{"n_layer": 11, "d_model": 384, "n_head": 6, "n_kv_head": 1, "head_dim": 64, "d_mlp": 512, "vocab_size": 32768, "activation": "swiglu", "norm": "rmsnorm", "norm_place": "pre", "norm_eps": 1e-05, "positions": "rope", "rope_base": 10000.0, "rope_fraction": 1.0, "qk_norm": true, "attn_scale": 0.125, "bias": "qkv", "tie_embeddings": true, "parallel_block": false, "init": "normal", "init_std_qkv": 0.0308, "init_std_o": 0.0383, "init_std_up": 0.0441, "init_std_down": 0.0441, "optimizer": "adam_hyperball", "lr": 0.0132, "lr_mult_o": 1.27, "beta1": 0.9, "lr_head": 0.0122, "warmup_steps": 331, "schedule": "wsd", "decay_fraction": 1.0, "decay_shape": "linear", "final_lr_fraction": 0.0, "batch_tokens": 262144, "seq_len": 1024, "doc_mask": true, "train_tokens": 1418000000, "steps": 5410, "dataset": "wikipedia_en"}
Each number is 128 + 24 x the weight over its row's rms, rounded and kept within 0 to 255. Layers, rows and columns count from 0. The size above them is the row's rms in percent of the matrix's.

# layer 8 MLP up, 512x384, rms 0.0451, rows 296-330, columns 64-127
size [102  95  96 105  99  95  97 101  97  99 101  99 100 111  97 104 101  94  95 109 104 104  95 102 105  94 105 103 102  98 101 101  96 110  99]
[[154 114 155 154 145 112 162 100  89 140  99 124 119 132 132 116 126 113 153  78 124 137 131 133 143 125 119 154 126 148 162 107 129 164 114 148 123 118 122  86  80 142 184 138 107 160 151 129 121 101 112 103 152 116 109 147  81 107 178  91 168 131 104 132]
 [115 105 118 124 112 122 156 133 106 119 132 153 154 100 105 169 125  99 127 164 105 109 121 101 150 108 162 153 144 141 134 115 152 135 125  93  97 169  83 145 128 159 128 107 131 163  94 111 125 151 112 144 117 108  81  98 118 127 128 133  96 146 143 130]
 [ 92 136 162 118 154 124 127 128 103 108  87 130  98 113 121 135 181 154 135 101 137 153  84 156 142 138 162 102  82 105 148 147 142 152 166 128 120  94 159 153 170 118 151 165 121 138 158 119 121 146 170  99 177 130 137 141 169 131 113  97 135 120  89 128]
 [119 159 116 122 122 153 132 110 157 114 141 127 121 138 122 119 182 153 143  91  66 110 169 121 109 151 142  97 138 162 144 129 158 145 127 106 136 128 137 137 104 157 134 122 153 126 107 122 123 133 116 142 120 172 117 115 118  97 142 131 116 136 128 115]
 [159 113  78 119 126 158 134 119 104 146 103 148  89 165 172  99 154 136 121 101  70  95 109 129 145 142 105 122 141 129 145 171 108 103  88 126 123 116 169 158 166  88 127 140 182 174 154 154 103 119 153 148 117 104 144 103 131 128 118 149 184 139 172 145]
 [103 137 166 119 126 107 113 139 116 114 149 117 121 110 111 126  98 115 118 130 132  95 131 110 155 108 130 158 144 129 140 125  90  88  96 175 161 120 134  88  99 117 150 146 143 115 139 131 169 166 136 162 117 139 148 129 134  97 144 118 153 140 127 104]
 [ 86 122 138 115 110 127 107 141 150 171 149 104 144 153  98 127  89 105 117  88 132 137 131 147 105 135 125 124 154 128 149 169 167 109  90 130 123 174 115  91 150 106 105 126 117  96 116 115 171 135 142 112  96 117  73 106 130 115 136 139 119 148 126 136]
 [143  95 158 131 149 113 100 135 125  95 106 125 145 111 146 117 118 146 144 138 134 118 147 166 130 119 124 140 134 169 120 138 128 128 137  93 113 165 116 102 131 133 150 105 145 136 112 137 109 130 134 123 131 106 126 122 110 119 130 134 130 159 133 129]
 [102 111  90  98 171 138 124 108 139 125 103 112 149 127 142 118  99 133 115 115 136 142  91  76 115 107 149 171 174 124 110 169 151 137 108 112 143  99 132 176 136  98 131 141 106 128 145 157 144 124 131 188 112 152 149 135 120  96 129  67 149 145  70 147]
 [122  96 152 112 117 116 123 109 114 104 123 156 126  73 170 110 138 112 123  68 142 136  82  89 137 107 104  90  92 139 133 134 114 150 141 135 119 112 132 140 151 133 148 125  75 144 122 113 100 138 101 103 118 135 168 126 141 120 166 151 146 127  95 132]
 [117 110 138 136 174 198 135 111 135 131 110 123 133  89 110 119 131 128 119 110 118 139  91 137  92 120 138 119 150 170 168 132 146 125 123 108  94  93 146 101 132 103 151  89 151 130  93 172 116 216  99 105  98  92 136 131 134  74  96 163 141 158 127 115]
 [101  93  74 114 134 131 138 163 140 127 156 111 102 117 147 135 105 107 157 157 107 126 102 166 131 141 132 129 121  98 120 151 157 127 108 114 105 137 127 145 165  86 130 135 129 150 148 158 119 159 113 101 132  87 141 101 133  58 133 151 132 130 104 118]
 [134 153 137 137 112 155 132 129 146 129 163 151 149 106 131 128 174  92  82 149 164  78  78 130 101 134  66 142  92 152 161 144  91 201 109 122 137 132 154 130 154 129 137 141  82 107 140 140 129 170 149 150 123 145 133 119 139 133 125 110  96 116 149 114]
 [131 139  92 105 145 139 116 132 164 123 123 149 154 118 123 144  97 114 154 123 148 138 101  90  93 126 131 100 105 130 156 109 124 125 125 115 127 128  96  97 161 188 162  86 140 102 128  99 105 137 108 178 149  96 136 188 173 136 103 104 151 119 108 129]
 [129 125 109  99 171 109 161 150 127 158 140 106 159 119 156 118 109 140 140 148 143 122 103 122 104 124 114 153 162 140 156 102 154 118 162 143 139 138 118  88 117 168 120 128 155 123  87 109 104 165  84 201 152 130 157 178 150 194 112 130  89 168 146 127]
 [167 145 144 117 110 129 118 130 132 166 162 146 133 119 123 103 113 167 150 101 116 140 141 138 103 128 156 137 128 130 200  95 144 138 154 166 142 174  99  76  81 131 161 147 140 165 141 119 144 113 182 128 154 133 133 157 143 146 155 117 121 144 124 113]
 [ 91 117 150 130 119 150 124 140 155 149 117 145 136 166 133 168 136 110 129 145 126 151 156  89 115 123 139 156 154 122 123 106 186 146 149 159 110 120 118  92 168 133 142 147 124 123 116  81 139 126 130 129  80 139 124 152 130 103  72 135 142 143 132 136]
 [ 71 142 135 140 110 139 151 127 140 148 148 172 135 127 169 147 119 151 141 121 120 133 134 188 119  89 148 106 159 154 128 157 136 101 106 104 153  93 175 102 116 132 125 135  82 127  79 126  92 162  84 115 133 179 120  89 118 171 181 163 139  92 113 121]
 [118 132 109 138 118 125 129 117 113 151 133 121 129 140 103 104 122 123 104 103 123 151 172 140  77  89 139 115 120 146 111 151 134 108 145 112  81 146 125 149  69 168 145 126  53 132 180 172 115 106 130 133 128 168 124 116 138 140 192 134 144 136 122 145]
 [108 130 196 158 128 102 108 123 119  88 142 142 164 150 145 130 148 131 153 107 142 165 130  92 133 133 156 115 133 146 137 102 138  86 117 108  75 120 113 100 128 107 109 133 105 119 110 110 125 143 107 175  90 102 132 125 115 122 113  91 111 136 119 147]
 [128 114  92 112 101 132 129 125 125 115 132 155 109 129 122 100 143 144 147 162 146 169 108 116  85 122 123 129 142 121 141 114 159 164 137 126 168 138 138 120 129 115 149 130 120 119  86 100 115 102 159 118 112  85 138  67 128 115 146 152  84 112 137 139]
 [153 153 123 133 126 135 127 107 148 105 149 151 121 108 156 164 129 126 150 108 136 158 122 130  61 152 124 128 108 110  97 135 118 122 133 135 111 114 131 149 130 135 143  97 114 135 128 100 115 119 164 109 107 129 115 123 111 155 123 148 140 145 116 119]
 [138  93 110 117 116 132 152 118 112 143 118 156 129 191 131 125 171  95 141  95 125 131 124  98 111 174 110 139 187 169 144  99 166 150 165 162 113 114 142 116 146 104 163 160 159 107 141  97 128 154 130 118 138 113 101 153 133 109  88 102 148 118 163 108]
 [ 82  46 136 100 123 116 115 105 144 149 101 121 109 135  96  88 155 161 140 123 137  89 181  97 113 134 112 152 143 147 173 135 148 129  93 128  92 135 116 142 129 146 127 137  96 108 138  75 104 109 100 123  93 112 134 138 171 149 128 115 151 138 119 113]
 [147 126  77 104 176 121 144  77 129 116 141 119 113 167 118 162 118 164 141 114 138 154 156 167 118 134 105 148 135 116 104 135 103 125 146 134 147 120 132 110 126 167 118 128  98 134  89 132 107 112 125 125 110 137 115 114  82 125 131 141 121 119 121  90]
 [145 143 151 144 112  81 133 159 134 145 134 121 136 129 178 140 127  73 138 140 139 145 117  68 118 110  92 131 129 123  86 110 145 156 111 179 131 138  86  81 133 138 146 104 133 156 133 138 142  88 125 121 145 160 116 138 165 104 125 110 164 159 133 133]
 [151 130  93 138 141 131 114 161 109 157 134 162 132 147  75 130 122  99 142  85 175 137  84 153  91 156 136 124 173 166 130 109 151 127 164  94 119 138 148 134 115 148 148 150  85 109  94 115 107 116 147 115 185 119 137 162 102 126 143 165 111 144 131 102]
 [152  94 114 132 123 115 124  93 147 133 118 129  98 128 123 175 112 117  76 123 112  71  92  94 112 159 130 169 113 115 110 130  76 103 100 144 120 146 122 149 122 133 119 141 166 142 119 117 132 120 126 138 105 165 110 135 139 121 147 108 141 175 112 111]
 [125 148  86 128 125 155 112 103 108 131 130 104 104 130 126 101 110 106 103 110  78 108 106 127 129 118  99 105 123 151 136 149 107 107 161 128 125 106 142 124 110 129 124 137 108 115 144 133 158 144 148 147 123 129 103  87 103 100  88 155 148 143 138 172]
 [136 138 126 126 126 131 106  92 149 134  80 134 124 169 136  89 130 129 115 179 142 136 131 137 115 120 129 127 147 144 150 117 104 139 128 122 100 160 103 113 115 127 100 141 177 139 159 140  62 118 120 157 149 117 133 140 106 152 128  71 111 106 106  83]
 [150 100 140 129 127 155 134 121 108 124 128 119 146 126 100 140  97  67  92 141 184 109 134 113 136 188 140  85 143 144 139 127 123 120  98 117 110 155 112 130 176 130 152 158 139 111 145 105 125 113 182 163 122  96 130 132 148 106 138 130 103 143  81  88]
 [105 126 114 211 132 147 135 147 108 120 171 115 110  96 126 134 148 130  95 127 160 112  47 132 117 116 117 112 126 159 147 146 144 124 127  99 131 176 189 166 105  93 103 149 129 157 118  94 132 127 176 189 156 152 145  96 165 142 145 169 101 106 159 158]
 [131 171  98 119  99 144 153 106 107 127 135 185  97 133 160 160 104 101 121 120 110 126 109 140 134 123 146 135 137 145 142 117 104 144 151 122 122 124 130 141 128  97 108 160 111 125 153 115 134 140 143 136 101 135 144 140 126  70 116 158 127 170 133 115]
 [ 95  54 118 121 145 149 152 156 129 146  92 122 131 122  75 173 137 113 126 150 158  83 160 110 132 129 146 132 113 129 128 149 105 118 125 129 124 119 121 119 132  93  83 125 101 143 132 123 140 125 181 133  97 120 159 147 149 135 139 118 100 114 134 105]
 [ 76  63 162 122 126 146  93 113 146 100 127 119 141 114 127 112 138 122 129  97 142 149 122 106 114 140 129  88 126 180 178 126 131 139 147 163 112 137 107 128 164 121 135 126  91 120 151 129 110 161 145 124 159 157 159 150 142 117 110 141 152 140 119 190]]
# layer 8 MLP down (transposed), 512x384, rms 0.044, rows 296-330, columns 64-127
size [102 101  95  93 101  95 101  98  96 103 105 104  99 104 100 107  96  98  98 105 104 107  92 108 100 100 106 104 106 101 100 100 101 100  97]
[[172 130 122 159 137 163  95 122 119 124 118 129 164 143 116 117  96  92  93 163 137 130 144 123  98 169 128 109 110 140 110 162 147 135  89 145 134 149  92 149  72 144 136 120 115 107  99 176  96 111 108 129 126 103 123 149  85  84 158  91 124 110 129 113]
 [142 141 140 175  83 176 100 140 114 133 111 167 102  78  84 126 166 127 127 183 131 162 136  90 106 147 176 125 137 124 149 127 124 118 110 131 156  91  75 101 169 116 144 183 161 164 137 120 151 132 153 138 119 121 108 114 106 105 136 129 122 140 132 153]
 [130 166 137 146 125 132 103 145 112  77 119  95 179 166 124 127 177 130 125 105 137 127 115 130 110 149 116 189 155 139 145 194 107 114 118 110 143 139 141 170 158 143 115 170 120 124  91 107 135 115 140 151  97 122 132 181 103 108 184 121 126 144 121 134]
 [130  61 111 113 120 112 128 120 138 119 132 140 131 107  97 121 124 106 134 130 110 123 116 115 139 117 122 149  96 135  84 116 143 131 153 104 167 135 145 142 133 136 123 123  97  85  92 125 131 105 126  79 136 122  71 121 108 124 142 163 103  71 116 124]
 [141 121 116 110 102  85 142 140 105  95 108 121 113 124 124  89 129 142 142 116 140 134 123 116 118 122 150 147  93 134 147 131 139 100 123 129 102  88 117 176 114  98 150 151 158 120 142 129 132 131 139  95  81 145 145 155  91 109 143 167 128 130 170 124]
 [148  97 137 108 170 144 148 130 115 163 154 114  88 136 155 128 124 158 165 124 137 120 117 133 128 148 155 111 115  64 101  95 158 134 135 166 130 101 169 145 126 117 138 159 141 132 150 134  91 111 131 132 132 140 119 172 101 133 101 111  99 115 140 137]
 [108 106 151 136 113  94  99 131 156 113 128 132 137 141  86 168 143  97 115 109 134 105 168 108 115 109 104 117 136 112  71 126 140 101 132 129 150 119 143  75 148 130 113 104  75 141 122 111 153  84 133 180 127 123 112 126 103 147 144 150 150 170 145 115]
 [126 111 101 135 114 112 149 107 129 106 119  87 140 148 133 120 160 135 162 130 144 145 106 146 124 140 166 159 167 126 122 148 132 120 142 128 102 136 132 110 156 117 125 158 164 122 128 147 187 145 153 146 134 134 153 107 135 148 123 126 132 149 188 119]
 [133 144 122 143 133 153 158 188 130 132 135 105 112 150 157 139 119 165 136 110 165 100 137 112 141 119 118 161 130 126 134 140 133 157 116  97 135 139 143 110 127 109  81 122 146 143 120 128 126 171 139 137 102 138 122 115 121 104 128 146 110 116 129  87]
 [143 144 186 122 140 141 161 136 117  98  69 113 128 130 150 106 135  71 113  85 151 100 143 124 140 130 124 112 143 139 126 113 132 128  99 144 147 140  89 124 141 111 122 133 105 136 115  96 139 107 135 141 101 100 131 133 118 131 192 136 149 158 151 169]
 [120 131 135  86  97 138 172 122 140 163 119 152 158 132 143 103 131 142  82 109 113 174 129 134 119 138 122 109 107 117 106 102 132 132 103 136 179 179 102 131 160 131 128 112 116  97 123 146 132 115 125 165 173 117  97 167 172 121  82 139 113 123 142 126]
 [116  96  81 115 117  82  95 170 176 104 134 143 112 119 145 156 149  82 146 106 109 105 140 152  94 114 130 126 114 119 114 132  93 161 128 123 124 166 149 127 118 149 156 132 110 109 154 120 109 129  82  97  91 142 151 130  82  90 142 145 139 116 112 135]
 [128 155 121 161 106 125 195  89 151 122 132  84  64 125 154 136 117 149  79 138 142 110  99 180 181 131 143 171 117 116 119 120 118 124 119 128 148 122 138 115 152 142 140 137 102  88 197 142 121 111 138 132 150 116 120 138 155 121 138 127 140 137 134 121]
 [128 139 126 118 134 113  94 135 124 110 114 128 128 156 149 145 124 118 186 122 131 112  95  87 127 152 140  94 118  90 141 149 131 159 110  93 132 112 149 125 168 140  80 169 106 139 138 130 168 142 118 150 121 129 138  98 153  91  81  95 168 156 146 152]
 [114 170 141 116 146 144 132 147 135 144 144 165 100 172  92  65 126 144 114 156 124 130 100 122 100 118 134  84  86 118 143 115 168 102 143 154 172 149 118 134 108 118 113  90 125 108 144 125 102 128 129 120 104 154 159 137  98 133 116 131 160 128 133 100]
 [118 134  75 142  84 111  79 156 109  99 191 111 127 126 127 178 135 116 125 136 106 147 126 133 105 178 135 115 121 132 152 127 142 126 106 132 139 126 166 126 125 154 167 155 117  91 143 149 158 111 136 114 145 129 114 117 129 130 173 143 113  95 152 120]
 [122  91 143 107 131 157 149 119 117 125  87 147 130 149 110 137 104  83 127  96 146 142  93  94 136 102 126 156 116 150 120  61 117 122 118  96 121 109  79 140 128 147 146 135 101 128 152 122 131 154 115 121 178 121 131 136 123 115 136 119 114 114 123 116]
 [134 145 122 102 109 121  81 103 105  60 158 109 102 104  75 124 105 120 135  86 118 119  97 122 195 160 130 114 133 122 151 151 100 125 125 130 148 123 123 123 132 125 116 136 144 120  94 117 120 123 144 123 117 133 119 104 106 161 147  79 114 107  99 101]
 [139 147 125 128 112 118 130 101 160 152 117 123 137 112 169  96 133 121 169 123 168 125 110 154 119  97 119 157  99 104 131 144 139 113 124 110 126 133 162 100 135 111  88 155 124 141  97 138  92 123 133 113 102 100 111  60 123  88 139 140 120 111 123 101]
 [160  81 116 129 123 163 107 125 144 111 173 158 126  84  88  92 135 123  93 154 126 115 187 114 128 113 125 114 133 141 130 145 152 115 110  93  74 122 158 122 111 115 115 137  92 107 141 121 130 134 162 143 113 117 135  87 101 179  73 134 130 126 153 132]
 [140  87 104 112 120 176 148 154 150 122 118 137 130 141 141 134 143  94 146 155 156 119 106 141  98 180 136 146  94 109 131 140 135 129 136  90 131 130 132 152 159  98 108 145 151 126 115  81 115 110 116 133 157 112 132 146 125 108 153 109 145 168  86 137]
 [114 145 126 113  91 119 135 105  95 119 126 128  70 137 133 172 131 100 141 116 166 118 128 142 131 146 107 113  99 118  96 146 158 152 128  95 130  98 122 140 127 100 161 136 138 152 119 129 142 116 143 129 164 159 139 106 156 115 139 150 180 141 127 128]
 [107 136 144 115 139 137 102 125 134 100 119 129 127  61 106 115  84 155 124 127 150 114 162 140 147 103 145 109 125  98  83 117 104 103 113 102 132 147 131 113  98 138  77 134 129 127 144 163 119 106 140 164 120 138 149 133 143 125 166 144 109 155  94 162]
 [129 123 133  88 126 119 101 137 117  92  97 117 118 153 121 127 140 156 128 112 151 152 166 203 136 108 118 157  89 104 136 129 153 121 133 158 180 112 122 114 127 107 139 140 181 128 118 125 130  80 138  97 150 154 149 174 128 119 136 129 104 110 106 116]
 [106 146  97 129 114 102 129 170 155  99 145 104 119 146  98 106 136 129 141 136 127 124 132 157 118 109 110 118 113 134 124 141 133 152 160 152 160 118  89 159 133 174  84 129 113 126  95 127 162 146 128 112 139 120 101 138 130 162 143  96 108 137 121 147]
 [101  78 112 124 103 132 105 144 131 140 143 124  96 119 155 141 154 149 115 110 118 163 141 124 140 123 111 155 127 112 157 150 103 122 172 135 161 157 107 127 110 191 121 149 106 145 159  66  97 149 143 111 120 126 128 107 109 124 138 131 146 160 115 115]
 [111 173 146 161 119  99 135 144  99 147 138 132 131 101  82 143 177 128 127  87 137 108 152 135 109 112  91 121  83 117 142 135 113 103 145 115 127 135 123  96 109 123 116 128 136 193 129 120 169 105 145 148 119  97 161 139 105 118 159 131 162 109 144  97]
 [158  95 112 102 135 111 130  85 137 151 105 130 108 115 155 133 155 129  96 151  76 104 141 113 109 131 137 128 171 130  90 131 115  96 165 155  90 152 139 131  93 113 186 138 147 113 137 109  73 145  91 155  66 162  94 136 165 156 143 121 115 171 126 117]
 [135 140 112 110 143 149 143 151 108 144 115  96 116 143 118 137 147 103 155 133 149 156 126 140  82 142 113 103 146 121 125  98 125 125 163 155 159 125 152 103 115 151 170 157 147 175 141 135 170 141 137 113 119 117 146 165  94 118 164  97 102 133 127 120]
 [125  95 162 108 112 155 144  99 134 119 146 188 159 176 132 143 149 148  97 140  82 139 144 116 129 160 145  99 131 120 143 121 137 116 129  91 125 202 143 150 105 140 141 150 105 126 128 110 117 109 154 107 103 106 109 145 118  98 102  76 100 141 132 118]
 [127 132 114 146 135 144 117 141 113 128 137 120 113 137 130 148 132 171 134 109 100 101 137 121 152 125 138 124 119 110 137 125  97 144 146 127 135 105 110 150 131  95 146 138 148 143 128 116 118 117 104 123 113 110 152 125 131 109 114 106 128 151 151 119]
 [ 95 135 158 114 109 156 112 128 143 121  98 138 158  64 111 115 129  95 133 155  92 102 131 122  91 142 136 140 145 162 131  85 143 104 148 110 135 146 126 140 129 112 114 142 145 127 134 122 139 106 184 168 159 158 152 114 109 168 123 161 135 150 158 181]
 [ 92 140 123 151 127 129 147 156 148 100 131 125 116 152 170 126 128 131 129  95 119  93 155 168 122 154 146 111 120  89 120 164 130  62 149 124 112 109 115 136 101  94  97  96 104 135 109 166 104 169  91 136 110 140 133 122 174 118 144 120 126 144 105  94]
 [115  99 139 132 117 104 176 147 128 134 117 111  93 105 101 155 158  89 118 143 183 135 121 120 125 138 125 139  83  98 129 149 136 119 105 128  81 109 110 104  88 181 136 133 134  79 146 126 132 147 154 107  84 168 121 135 140 135 129 152 138 123 144 129]
 [121  86 145  94  85 118 117  95 165 152 157 156 189 130 104 177 147 141 178 122  99 157  84  77 110 128 151 112 156 113 126 127 122  94 123 142 151 120 150 112 125 152 118 149 133 134 134 139 109 158 129 118 149 168 118 127 168 158 104 110 155 165 112 134]]
# layer 8 MLP gate, 512x384, rms 0.043, rows 297-331, columns 64-127
size [ 92  98 101  97  97  96 100 102  99  92  95  98 111  98 106 100  94  94 105  98 108 114 107 104  91 106 103 139  92 109  99 101  95  96 107]
[[103 141 152 139 121 120 153 148  96 136 120  86 153 165 143 127 120 119  82 122 128 115 149 159  96 127 113 147 126 163 127 133 170 142 149 167 172 153 106 136 130 115  97 143 160 105 111 141 144 138 122  80 142 170 134  82 172 164 145 108 141 119 115 100]
 [100 118 130 145 134  90 127 131 140 172 109 142 147  86 141 133  95 127 143 107 136 100 155 138 121 120 150 164 132 111 122 124 149 114 141 100 123 145  96 155 103 111  63 109 153 186 137 127 175 136 100 151  62 166 133 114 107 135 122 129 110 127 126 110]
 [194 140 133 153 145  99 143 131 115 148 121 149 135  92 140 126 150 118 113 132 132 138 144 137 158 117  90 145 110 119  93 138 147 106 118  85 129 113 152  95  78 134 136 125 130 124  74  73 105 150 130  98 123 112 170 184 134 152 121  87 115 145  96 170]
 [ 86  90 150 151 124 129 121 149 136 120 166 155 146  78 116  96 133 109 115 148  75 130 116 160 147 138 143 105 134 128 145 163  97 101 130  98 142 102 132 115 127  94 148 155 136 150 157 100 135 161 158 131 138 108 181 152 133 133  97 111 159 130 137 145]
 [122 181 146 132  90  99  81 143 136 145 109 107 129  91 144 184 109 123 123 175 108  95 162 135 145 132 139 188 149 116 114 125  91 140 121 123 156 120 118 122 139  83 117 140 157 108 127 139 118 174 142 121 101 131 177 114  97  85 149 157 124 136 117  95]
 [150 134 125 180 146 160 136 128 148 126  95 111 119 154 115 127  66  84 132 143 151 138 124 147 135 151 115 111 126 112 143 106 136  85 111 158 155 118 125 104 115 110 127 149 126  93 125 137 147 133 135 105 149 131 121 155 132 131 121 100 143 163 114 109]
 [139 123 154 109  85 127 160 109 115 131 130 157 167 143  80  93 140  86 101 106 151 163 105 100 154 121 108 123 151  92  74 106 146 127 126 120 124 167 166 119 111 153 141 125  95 110 115  66 168 172  88 132 128 166 153  91 131 118 104 151  95 101 102 121]
 [168 145 108 150 157 129 123 126 107 133 101 155 102 111 150  87  92 126 110 118 132  76 106 110 124  99 138 176 162  78 115 125 128 114  73 119 140 102  86 136 134 114  96 144 139 172 150 129 157 135 121  93 127 163 137 171 131 131 153 125 147 168  67 102]
 [165 174 145 118 133 128 104 155 131 142 129 144 136 115 138 125 112 160 130 124 103 114 107 139  90 147 168 175 132 121  69 155 159 114 139 128 159  86  94 123 155 117 152 159 175 159 137 126 120 111 122 104 108 140 134 150 132  97 135  91 134 131 111 117]
 [119 127 149 109 104  95 122 123 144  90 139 107 133 103 113 141 138 119 138 121 144 104 132 155 115 117 131 127 143 123 106 154 172 117  98 139 160 100 172 136  84 108 156 102 137 144  91 114 135 148 172 183 100 115  86 163 123 133 116 165  85 179 111 148]
 [107 129 144 182 140 119  92 149 144 118  92 102 128 125 107 126 153 119 144 126 115 147 124 146 149 124 173 100 125 180 139 149 131 164  74 143 161  97 118 124 149 164 106 133 197 131 100 102 166 157 115 121 165 144 144 154 125 174 133 165  96 140 135  88]
 [131 116 172 124  83  86 102 137 139 104 138 104 149 138 108 133 135 114 113 122 192 104  95 127 113 129 166 134  98 153 117 148  97 179  99 106 131 122 102 103 141 172 134 144 118  93 112 115 136 145 131 126 153 112 142  98 140 180 139 147 104 127 160 108]
 [145 101 171 124 108  58 150 120 182 142 170 113 128 135 103 132 142 132 118 112 134 105 143 131 109 120 146 133 136 150 125 145 141 125 103 126 163 165 124 156 111 101 145 172 143 159 122 176 116 145 148 100 135 144 159 113 103 142 120 124  80 137 137 141]
 [109 109 135 141 142  96 157 119 130  95 165 114 129 127  97 102 112 139 168 113  97  97 138 123 137 126 155 137 148 113 146 141 123 124 103 135 126  97 135 137 191 123 135 132 132 107 121 142  94  80 106 158 116 125 160 129 132 124 168 144  72 145 130 114]
 [ 92 106 136 124 121 117  78 113 162 161 141 105 188 136 128 152  75  92 101 123 148 117 116 115 156 136 152 146  95 135 110 143 100 146 126 145 131 129 153 129 141 122 125 163 116 111 141 122 158 106 140 146 110 127 151 129 121 150 130 127 132 122 166  83]
 [126 161 149 130 167  76 108  91  72 131 118 104 123 144 141 126 129 144 148 110 158 147 143 140 146 129 146  70 130 136 146 125 114  79 115 106 139 141 142 168 170 140 132 165  96  43 142 125 132 119 165 143 141 143 124 140 121 100 111 132 110 118 141  77]
 [ 95 108 114 124  80 114 110 150 151  95 162 136 169 125  72 102  56 163 190 110 148 115 125 117 136 134 146 149 148 133 118 162  89 138 150 142 106 143  88 116 165 108 124 110 140 162 148  80 152  88 112 128 140 123  98 133 141 168 134 144 123  85 100 148]
 [146 108 139 153 116 128 156 142 133 119 120 116 127 127 148 125  77 137 138 134 119  88 191 161 157 152 140 133 141 156 122 133 184 138 118 138 137 121  83 117  97 124 121 127 146 109 148 161 120 141 121 113 121 123 131 151 125 105 115 123 143 107  96 128]
 [122 150 138 111 142 147 144 141 148 102  77 118 143  93 123  83 132 104 144 136 101 146 149  91 129 144 136 133 113 118 141 132 124 117 118 110 137 109 143 129 143 138 156 156 113 121 104 132 180 134 118  86 148 172 130 164  92 133 143 112 117 177  72 148]
 [ 87 118 138 137 116 159 108 136 107 155  88  95 114 126  92 140 132 115 114 114 147 106  90 152 111 107 112 118 165 139 109 156 108 169 152 151 118  87 139 126 130 127  93 116 135  85 158 108 184 118 133 109 111  95 152 126 157 143 135 108 132 155 103 105]
 [149 105 157 115  88  81  88 156 122 113 118 153 108 119 114 144  94 171 136 119 152 141 154  91 150  96 112 108 157 179  71 148 147 123 133  73 134 138 151 135 129  76 194 131  91 137 140  99 136 164 163 111 135 129 119 185 123 104 129 132 104 129  70 128]
 [147 134 110 129 169 113  87 132 128 119 148 112 157  66 158 144 107 126 142 130 129 112 159 157 153 116 118 100  98 129 105 121 136  99 109 104 149 167 161 103 126 183  96 146  87 105 134 155 121  82 135 117 125 147 155 115 148 124 167 131 127 140 100 158]
 [173 137 120 132 138 133 138 183 103 128 101 100 163 139 101 106 110 120 125 100 125 127 107 116 153 147 113 139 126 108 154 116 157 110 142 148 176 142 163 133 149  95 123  98 132 133 118 151 157 111 140 138 202 154 148 135 116 133 100 136  88  94 139 121]
 [ 89 109 119 119 140 176 183  90  98 131 116 121 145 140 147 145  98 136 128 111 134 124 122 173 149 104 143 132 140 151 121 210 105 124 136 163 125 116  93 158  82 113 140 138 116 150 152 113 149 128 156 144 138 130 121 124 151 125 153 135 167 129  77 100]
 [150 127 111 126 122 137 117 128 152 131 142 121 126 136 122 150 147 131 112 114 139  99 138  96 176 148 157 125 128  95 129  96 120 170 147 125 133 139 109  95 163 172  80 124 133 108  87 102 153 149 119 105 141 154  92 115 156 163  90  93 106  96 122 171]
 [ 98 110 137 151 157  91 163 118 156 120 100 120 134  87 131 140 132 126  88  97 144 142 120 100  97 130 127 121  97 140 121 131 131 113 139 128 112 109 142 102  95 170 114 136 134 177  80 140 180 130 109  78 134 137  88 120 124 154  97 129 132 130 113 139]
 [136 127 116 115 138 101 126 143 188 142 119 147 154  76 118 112  98 102 125 150 152  97  79 139  89 147 126 151  73 129 136 121 133  89 125 117 114 124 126 109 130 134 113 165 148 160  90 100 130 135 100 135 125 140 114 126 137 173 164 137 127 161 111 114]
 [123 143 120 101 111 145 135 117 140 147  96 117 126 142 116 124 117 117 120 151 154 149 108 171 107 116 138 138 150 154 109 147 105 122 138 179 168  92 103 125 142 132 156 187 114 122 162 135 158 140 160  91 114 129 143 150 110 106 141 120 145 123  85 140]
 [163 139 153 113 118 113 106 198  76 125 131 158 159 122 110 122 165 101 105 112 140 117 101 150 170 108  97 118 105 153  70 120 122 166  93 158 183 105 122 115 157 140 125 146 123 178 125 124 133 112 124 105 164 118 126 100 116 104 103 143 151 185 118  96]
 [135 148 141 145 139  85 129 127 143 138 129 127 143 127 143 175 122 155 119 143 142 133 108 149 100 138 122 131 121 142 129 167 155  96 102 155 154  91 103 107 193 152 102 166 136 113 176 112 176 145 142 149 152 137 162 138 159 106 147 119 130 110 132 114]
 [119  95 138 132 172 122 135 143 145 120 111 153 122 115 123 143 122 104 119 116 150 133 124 132 135 113 142 189 117 135 147 154  85 140  81 141 140 132 146 176  99  92 109 151 128 109 169 130 141 126 150 143 148 149 113 103 113  95 124 166 107 144  82 142]
 [130 129 136 109  96 133 130 107 131 144 147 121 136 110 102 128 108 122 121  58 110 102 144 111 104 136 156 114 135 116 138 127 131 130 150 131 130  95 127 155  85 151 141 142 104 102  89 142 143 142 128 189 142 157 138 116 100 153 148 148 114 101 137 145]
 [161 144 171 118 158 131 111 138 118 123 107 150 147  93 138  93 127 117  96 147  89 137  85 164  96 125 118 158 145 102  83  95 130 129 117 129 100 136 146 120 116 133 121 118 143  68 112 121 138 121 173  80 124 141 113  85 140 148 105  77 139 103 115 113]
 [118 106 143 115 110 127 120 108 129 159  88 122 107 138 169 115 132 126 135 131 146 158 126 117 135 118 125 108 159 149 110 122 142 124 113  93 102 159 120 140 127  95  87 146 142 119 158  99 120 130 103 124  92 165 116 132 131 129  75 134  65 119  87 134]
 [ 77  90  80 145 150 125 173 156 102  96  82 126  97 134 130 179 118 139 142 166 127 143  81 139 130  75 161 139 133  98 113 133 151 105 114 126 164  96 150 121 102  97 114 166  82 149 101 121 154 121 120 108 125 133 134 155 126 141 159 158 150 129 133 101]]